{"n_layer": 12, "d_model": 192, "n_head": 4, "n_kv_head": 4, "head_dim": 32, "d_mlp": 384, "vocab_size": 7360, "activation": "relu", "norm": "layernorm", "norm_place": "pre", "norm_eps": 1e-05, "positions": "learned", "qk_norm": false, "attn_scale": 0.177, "bias": "all", "tie_embeddings": true, "parallel_block": false, "init": "normal", "init_std_qkv": 0.0171, "init_std_o": 0.0171, "init_std_up": 0.0171, "init_std_down": 0.0171, "optimizer": "adamw", "lr": 0.00225, "beta1": 0.95, "beta2": 0.98, "weight_decay": 0.086, "lr_head": 0.00459, "grad_clip": 1.0, "warmup_steps": 228, "schedule": "wsd", "decay_fraction": 0.255, "decay_shape": "linear", "final_lr_fraction": 0.02, "batch_tokens": 32768, "seq_len": 512, "doc_mask": true, "train_tokens": 271200000, "steps": 8277, "dataset": "wikipedia_en"}
Each number is 128 + 32 x the weight over the matrix's rms, rounded and kept within 0 to 255. Layers, rows and columns count from 0. Numbers have three digits each.

# down: layer 9 MLP down (transposed), 384x192, rms 0.139, rows 150-196, columns 128-191
# up: layer 9 MLP up, 384x192, rms 0.143, rows 151-196, columns 128-191
down150:110103173115143091092115145115178117130117097080062125098113086147126161112115157160136162135169172077126180163189130109099118153186130131159065101134131098112199139135138063112148126183103105
up151:106144163143105160123143043109124145099107109088124171135067159125131137158157092110125137086107104124143153141132144116168122135143130090153151108113139146080140145196139044174130101153131166
down151:067103109085106129119146147150000117196116100135120096109129139145168115153101107125138165156095151102083091166129117124081152169128104140123123116108102093126169118099120112154164118152158115
up152:084138170176156141117110124070153166121065129084140174098130172170147182153130143103135094127088129157058129218096074118132112151113108032100157086139150092110072166110145082192128177176169134
down152:154208058117081139120053131199255053078102106000090135040127137140165132172204240140000090117101133112133123162166212078048168134097155092172087123119093109124117146183121170103093130105136031
up153:108153097146146152115137105131173152105117136072114137107114143181119147090129111134074122128088155148186153122136100143156106089114055176183154109080170092216040139134094159113095128142165102
down153:085079158131129166179071079155148104083179173143050115144142161127143169103081151113122192087118117148213117092199159118102155114075137090139117145067073185125088120159126158155079099144113104
up154:115134149155105169094120115129155138101111148144140076136153115117115123112116166159191109144066123139146121133112108187065135119188144109083102145104115146129083115148117102158151151118141114
down154:138103145121127121139152160109136114120132163083132158106096114092152134161145134142118165109110092116193155162142122122171149146098144142126159091084168067141144132151156147138137147134054171
up155:123129151200115093125160181121145117112113109160113092100163138126070152180074136074153099141172104122204128090117103133163106059097131139170140127118168114122054117114102111125125118150128160
down155:104124141115106108130106116107075172083112137135134124103108142120146140096130172110130140176137099139105108137160105143098162131121132094152130131153123151106185129110035097173174159153161139
up156:178134138112113120140150133118145107106105111048137143158117158169149182106124113146142113151094056125154146152116093122161188074139084155089169178133116116210099080192080126169148088153098138
down156:181136174169175155119120124154202220146151137146159077137073088126113124101147084126186098158097097131140164143083134118158086154162109164142092097117095151190110147199096137115135136134180204
up157:148150145088111149137120075116131182179119093059111162127157180105103090162087123134135213067103144094116137124165144168106165104155102133144163185074158080199110150076120112118152183195142167
down157:108164178115109096131131122094157167177232160075055119130188135145099103194099110116095075128169150135145108171141135129134165110114093144102084163129165084093124094136135098107093128138140159
up158:170099119195111189102104129141132176119096136143202140139161102160138162120142123144076085114147129183152132161046049135191107171083094115120111170126133082103101134176199126142152136101150093
down158:144199147083141142144100140135000115115168149215152140188102113116179069118150135093128179122123122104148136125133105136169138131127096137121105137068094140120137169123183102121098103150133126
up159:152162122150106116153178082105124143111103132086114168166087115122154188155100119162132159121091124114130123141103094116168125152102128135110209116088173153126148127185171101138136108166120145
down159:119051132136097131107098092111112135148169131154125168146119117136171166123085145128130144151144143191105098161119107161152153158143166110148119146145131134144210164156116141145095137113114120
up160:127124132128125086126170120090143162064104136157117163106140182134139101183102174165109153090103159142169143171057118172160120107096106103129100143116099102118118111132163108153115114171163140
down160:118150136133126136108134095147196102127135142092161092130142148073096150113124155213142148073111118076108188120124154134150134115071106138149120148139125147165141057174102059148105167107123137
up161:159173128175117130085135094145149169116126118119114087131096145140119113172082117132179120103130063143171122095129096135142095124062115118163137143101143086069122161089119113137127116161179108
down161:130170131211164105126102085089232124134098123164086102134113025081227175101082131151113127123139154095169183117090127149092094150141129145143154123057141105115082112119137085095093169155135096
up162:142151159217139121088065097138120134110093117067153151131100128134150134137127115144137173114115113105148138134085104162117111146122119102116142135097142120139122095174102116131150137120151119
down162:156117144073199104103102143131060125134110147167137150095110075065115113107101113104147140124138099085149162115124146122163119130107125107122119126096088112140155128124184130105098108105200085
up163:188093149162100138122166132125174139111116172127108113141138067093149143125113111129156172112158162126097130110143176101125137094178140138113114154112168088111092138072109132129138067153117137
down163:157113082095190180148122207132072096072180100142161138193140045094191103098127116184101098101146147199125175184120189111113127069140085116094131140141139180173149060141156102091125139094114160
up164:150125123087147150120129139135151111110111093129128137156122127103143137114150124106185097115094162119127128134092152104128095107131159123098128126127163142143086127158117138123101129124156121
down164:130115135132130104169153090145120089099134110096136129139128150082131121104091118083097121176145114130131112169175134125118125148093170133134120117158127142122120104131126093129115147141126134
up165:064199117165093098085145133105145156132128147099174120144163150148163134087127136106106097098082080127140076098105085121115102094108138189135123138073136130169094169218120116156127133109194179
down165:143136138148152191187120180086110113129220092124099103140113121155124137077128058198114139155067180136111154133122078090077077115101166105151153177111121099146082123119086174110117127131114138
up166:136126153145115164090124160108151146085100157123142143142162183117140145131148154140120169138109157129107140110040135115138107158130119134099136114078167126119116184154127112143184103181122093
down166:191090144144110133137164145075142142113211128108146158093170183076090096075121124160107118171160174128141111185100110171125153106166103108097131130161096161177133169144066120117144157124140125
up167:109113107157131090155143130155124119136120121121143125150106186115171088140132143111113083118060123181129077146135090101100166128074151098098196155161143104145172087111113147109156124203157134
down167:139145102108165126095127125101000109137161110118137135161151105145123126123116113115123148177138100138110167141146128100114113108160132110113106144122117095144247122125151093161134108104104131
up168:141116169126124128103132087078166208141104210115134112097174155108166188155112157179117201130149152144150131125088095139111135164137099130115129156085168104132128088136142090121109125169097141
down168:119101155115126147161122102127124082132142139113122124124165145110101114137133111175131132169154183112114082158136153130128109140140148183154093102093081108110177090127135127135098127159147118
up169:113172153097162144097137103114113142142101174170085153127150091167137163163123144169182132136150103119188097044119148203148128088052167110154153141123120109136160151120143147120136141077161120
down169:104117110080186132094165086070061154093116106102119131188129145127132175146112141157130142128111115113128105026147072200124151114167087138126119125150200125113107143154099131162109092139139134
up170:197205102158144069124154108108141135121107125077095084193125125125131157132202146118148099067093091226183136136135076094190091116136127181162150130042163122109124119169059147138175097131138153
down170:163119089111141136144147116124098132152082132107189063121132124076112125096111141128126150150087103139178101116154122139162154137154140154091151082144161097149097145120161078083120106149171144
up171:161203105096078129136143069087175253121108119095114083150164156123136152190122183130185124120139139198187124168091055140126109158128130134116102128077141069123115137073112131088115155127132190
down171:153088132061129110031104146156102173157112161144184149108105117086117126159090108123106090133184158134168144109099137175087101151173124171132089211124167118158089205089075161118117152048059137
up172:135135105159105104124161144116160133080136112143114185142117143096136137084127136118156130087134089141114164124098151121169112124107072184160170104132140140120113128201139134109120110125159160
down172:154104127128128138117124079092144163189232145119131099142128125143149112154099149112121121122141165153131144110107113128113124157145161159139093087140152108146117130125097138131131095091102114
up173:122156127130140090128150083105158165127124103118150125169106168108072174101164115111103129081110119166094112155158103130165157129084104114153132160126132105108087114187162131146148180094164143
down173:116144195112118103120160168110095103098113079092165089154128177134114160054149116156174157104101141128142162162167096115159147161116084130140134084069162115154170094138078102102126152148208113
up174:124146163137114138106167108044150195110056145119141116108134175153124133129157125134092161127142138150170122189070058153110178143120103048104182119120179146140127160127136079099101120133149120
down174:138103124111065163142152033129238066158114095172054111080138145152118118125151127150139158079121094078134208139190114060132117068177073107176175165107077108173155144030204156202136110089087154
up175:141114163148100134120124153154151171102063149117134123108130094101077115174122124136174117151116104129125122202125106119141109068111175113066128144154138121111096130124148124131100148057164122
down175:087177088154121178139165112122005124150151095173141149130124132131111158135131195095133160096131095162121108056121083213088182135106067096088106132137105130174139149123090112143146080186131075
up176:142163156138154086173193061197132121164105117100129065166119137152195133142188153136125134084046134157082129125171156162146137096070153191133134071123147087132137072163053117092130083129168103
down176:153122067083155095199128104127029136120086113056129145161149114132088120123112124105135142153148141174082138131165132153122153140111148159105116112205103123125091112076109069137126115124144130
up177:164111148112108188151133104105151132110078122150157087131045204091135102078086100171139135087127074122125085066091143177163128137157098128126152198106186144163101165054140145157196107145173098
down177:110103094066180085180137158146184124172061123152178065118111168098119154130133156117118116163205137166104106154167148114113135108125206101110091101130116178117173154112136149138111185069134115
up178:095065141109148095147167093101167169100120148159158131205113151100179101119100152129147120118104122204134112118125124109077162127104125074137122142139200158169060164123115117114121152173084161
down178:101078141102196164137078150151029175120211087142137096128143149098116153121127182077166119046173123156128119139089104158155106144149173143120089091119209185202110147110096160105152120175102124
up179:081188106078078036135064134080121150168112114125160121126127132083163092155141081163123136145088126110120069120060114164122165146113168168119174126070154101174125082176078172146150188152181130
down179:147156157173144142126124122112098127130144126108135089148132121117088097122107112111116146072132149102150134188170116124123082112118141191172145129040129150108180102142156080122154140106146094
up180:107130164118144106114127184073131123119129190101142139076090123163092129126142142126167115144106141122145159108103134134135169109094072129079110136123161092112141121163153130105154171136120162
down180:136155128101118115152145100174203138106129138142107116133133115118134138149122132148116113110119151133085085142132131118132102115118140133171136140144106167119108129146109093130117127098133141
up181:115143139129112107206127184164174111085121114138095108131140132109123123133159153115129156128143061136115121127105108133089156148158110145073120105110172137179154091085079142072146138157124129
down181:107124118113111128113112094149122091121223138130131155145137143131153147122118147122144144143078144105108136103112099162141105154082108122119138137154134126148148151165131112143144115153136135
up182:119191130160106101133139084150178123148110130099185132136128096105098136137111111100057116124132079098101121103218097178163128110115145135171166169113126115115060127195156123104161076125119068
down182:148178070106138143208107126131066090114129147137074092130173120098181162103128149117149138129102128125135130144144129078100130111138161072118167194103088177105175152107160167148128116105178097
up183:102171082139083140101091041106125168104109139066234195141140211107219152175184208158098124117090180187166067101051115179117209056160126155147148109173138049129108064184097187090155133090136127
down183:116181124141074147109155058159118143150099092185159031091071138124103135098141136132089129119131087200160118136122053172177173177102102194051110089109197039159014118189089106086159160046110098
up184:179122148140117067108091154093124152117090059114128140129140146092123131155110184141116171095139094116069109115084112084134103016133071169115194184150083127192137094170128167161174180097219082
down184:160113091139179083172158127160032108125182125175018168082116159099088086110118173109173102143123170083138098074144147128112156125146128173135116160102108133175075098090126121074058107116106092
up185:103142134154105166134118151163135115069121152125129123129097144128137127118123164080140136129144119155167085153135101141127134149138158115110111132122124176123137123079191150101096156198117093
down185:152159127145134146099128083150139115125127174119133107148120147098146132142122111139120175090084098143134126108134147119165143108135140132109142132142123141143119128107109111149098132134162149
up186:146152149116136090103123121137122130095114118111130150096121158113162157169154143115123169097164117124141113155166095151130156136172117136114142124112104087104140077136082174169182113096147086
down186:103125136142081110122106128131034155090096139149151110115164134090156153137108051149105115081131106096112126119094113113131128146146107130107112119093129125068123133126145170153127156125119103
up187:110103110099080125161121123154144110074127166079174133158076137135180186105132132088133147112182135089114115108084116162123145042179166164098188144168154092209106088069126088130155091147089131
down187:058148171147170128103087140123176130084215110165117125094095157162144160126148132113090113095136128141096158184197098127161170137146034107174141141123137092079096073149080098127088093040112150
up188:180199171123150144134151094061116147113104162074166168137201126143123127191134168091133111101105114104101089080157145165147155117077116162118134131109083095066113098129150154199175160091140116
down188:145155109085134154128163067112088200131178106100116070174160168077070138127076105118135132158172159168144156056140146144113150104150135100087089112131174128080129117118168118145079095094169100
up189:135120177128128117066115096142143117093120139107132223158099134130127123160158160178092097105106133146116116121174120164142161126179137094111132096100106170138106095117137133163152172115138063
down189:179123157137146114092168122059220082120140104077138120117080100118142078084118140179163139150131158107104168100057160124115136123131096185142092157152119134160113164147141092123099112092110153
up190:125151151119141153126135132148154142114122112135188129165153121111188111067146126127150098102053089123134142111124129180127109125110066166113118090097137136143060120142132175145184107155144095
down190:136111118170141084122124149121132122129207153089080117171136086149112128132127149177151121124123135126137090120106156114144103125141118166121118101116150161136101180151126101129113132118083198
up191:142150151128132157167117037167152106129121126145170116138111146145120138149161204113192104100122108195171092102126087155173198094117096125122133142151166080106123092158095083134113104128114094
down191:106182190132102108100065080129000133171213099176131146096151062159134187140101098089128094105127090150121114096095104107125174141123099112058119157125099097191160133124133100077201118206141092
up192:114097179163149072125127085148143128057090157141173132141133160106120135078077115141126169125115135157148099106114165130132123141116101114152161129085154120093129177153172078161114114109142060
down192:121144105112136081181045141160145091169189189095150136112081100136105193152099114168164071098127138135125097151145097185122110092123106136149104121193131155096158126114085138104086182120126143
up193:138161144142058088160134128125125117118134139139120152106130134143190139176103127128131111152129114139127149152098140092171151150121153090130187135129117115127140137098104156127122153119158181
down193:155100147174102135097130145122164127117034138143135108125151134070098172127189134146123131083139117124115103129134097116111093131121139107159116111123141121102117089106112118143136091121123170
up194:153091174169117066151147125046133173117115135109117173169103178094184110171092113147101145132140164112195091096122121093136102065162191134129158170127146128147117161086101122097121095162134150
down194:146066097227071084058096100140225109142234152154113137124122111060177129137101133142243157171085162133107163093054103135155138173119133131122141138139132147140172129166141120130112128125143163
up195:186157094114105127089122116132139114105113141089155082115111096102109179098111127121100140105109135199133132190141089137191187155073131119131119171142123090113131157083114176113088180117207126
down195:067121136115128144172131193127064074141146131158133129088137121111161034103099126123131090107127152163156124121070110105134123085167123155103088151125169165133132114123138120143086109142109107
up196:084143135167123097130124142154145182159101100148200126134134137142213165153113180167142139094128119156144071111102089157085160178099138104117148067086128117183133108060115123114076089139141110
down196:153173075160146121093157211095162100087196167180123126124193089112154140083107116136123150164119109156099133139161111107153113090138123176117127124162122123125108148102147183106094144114111095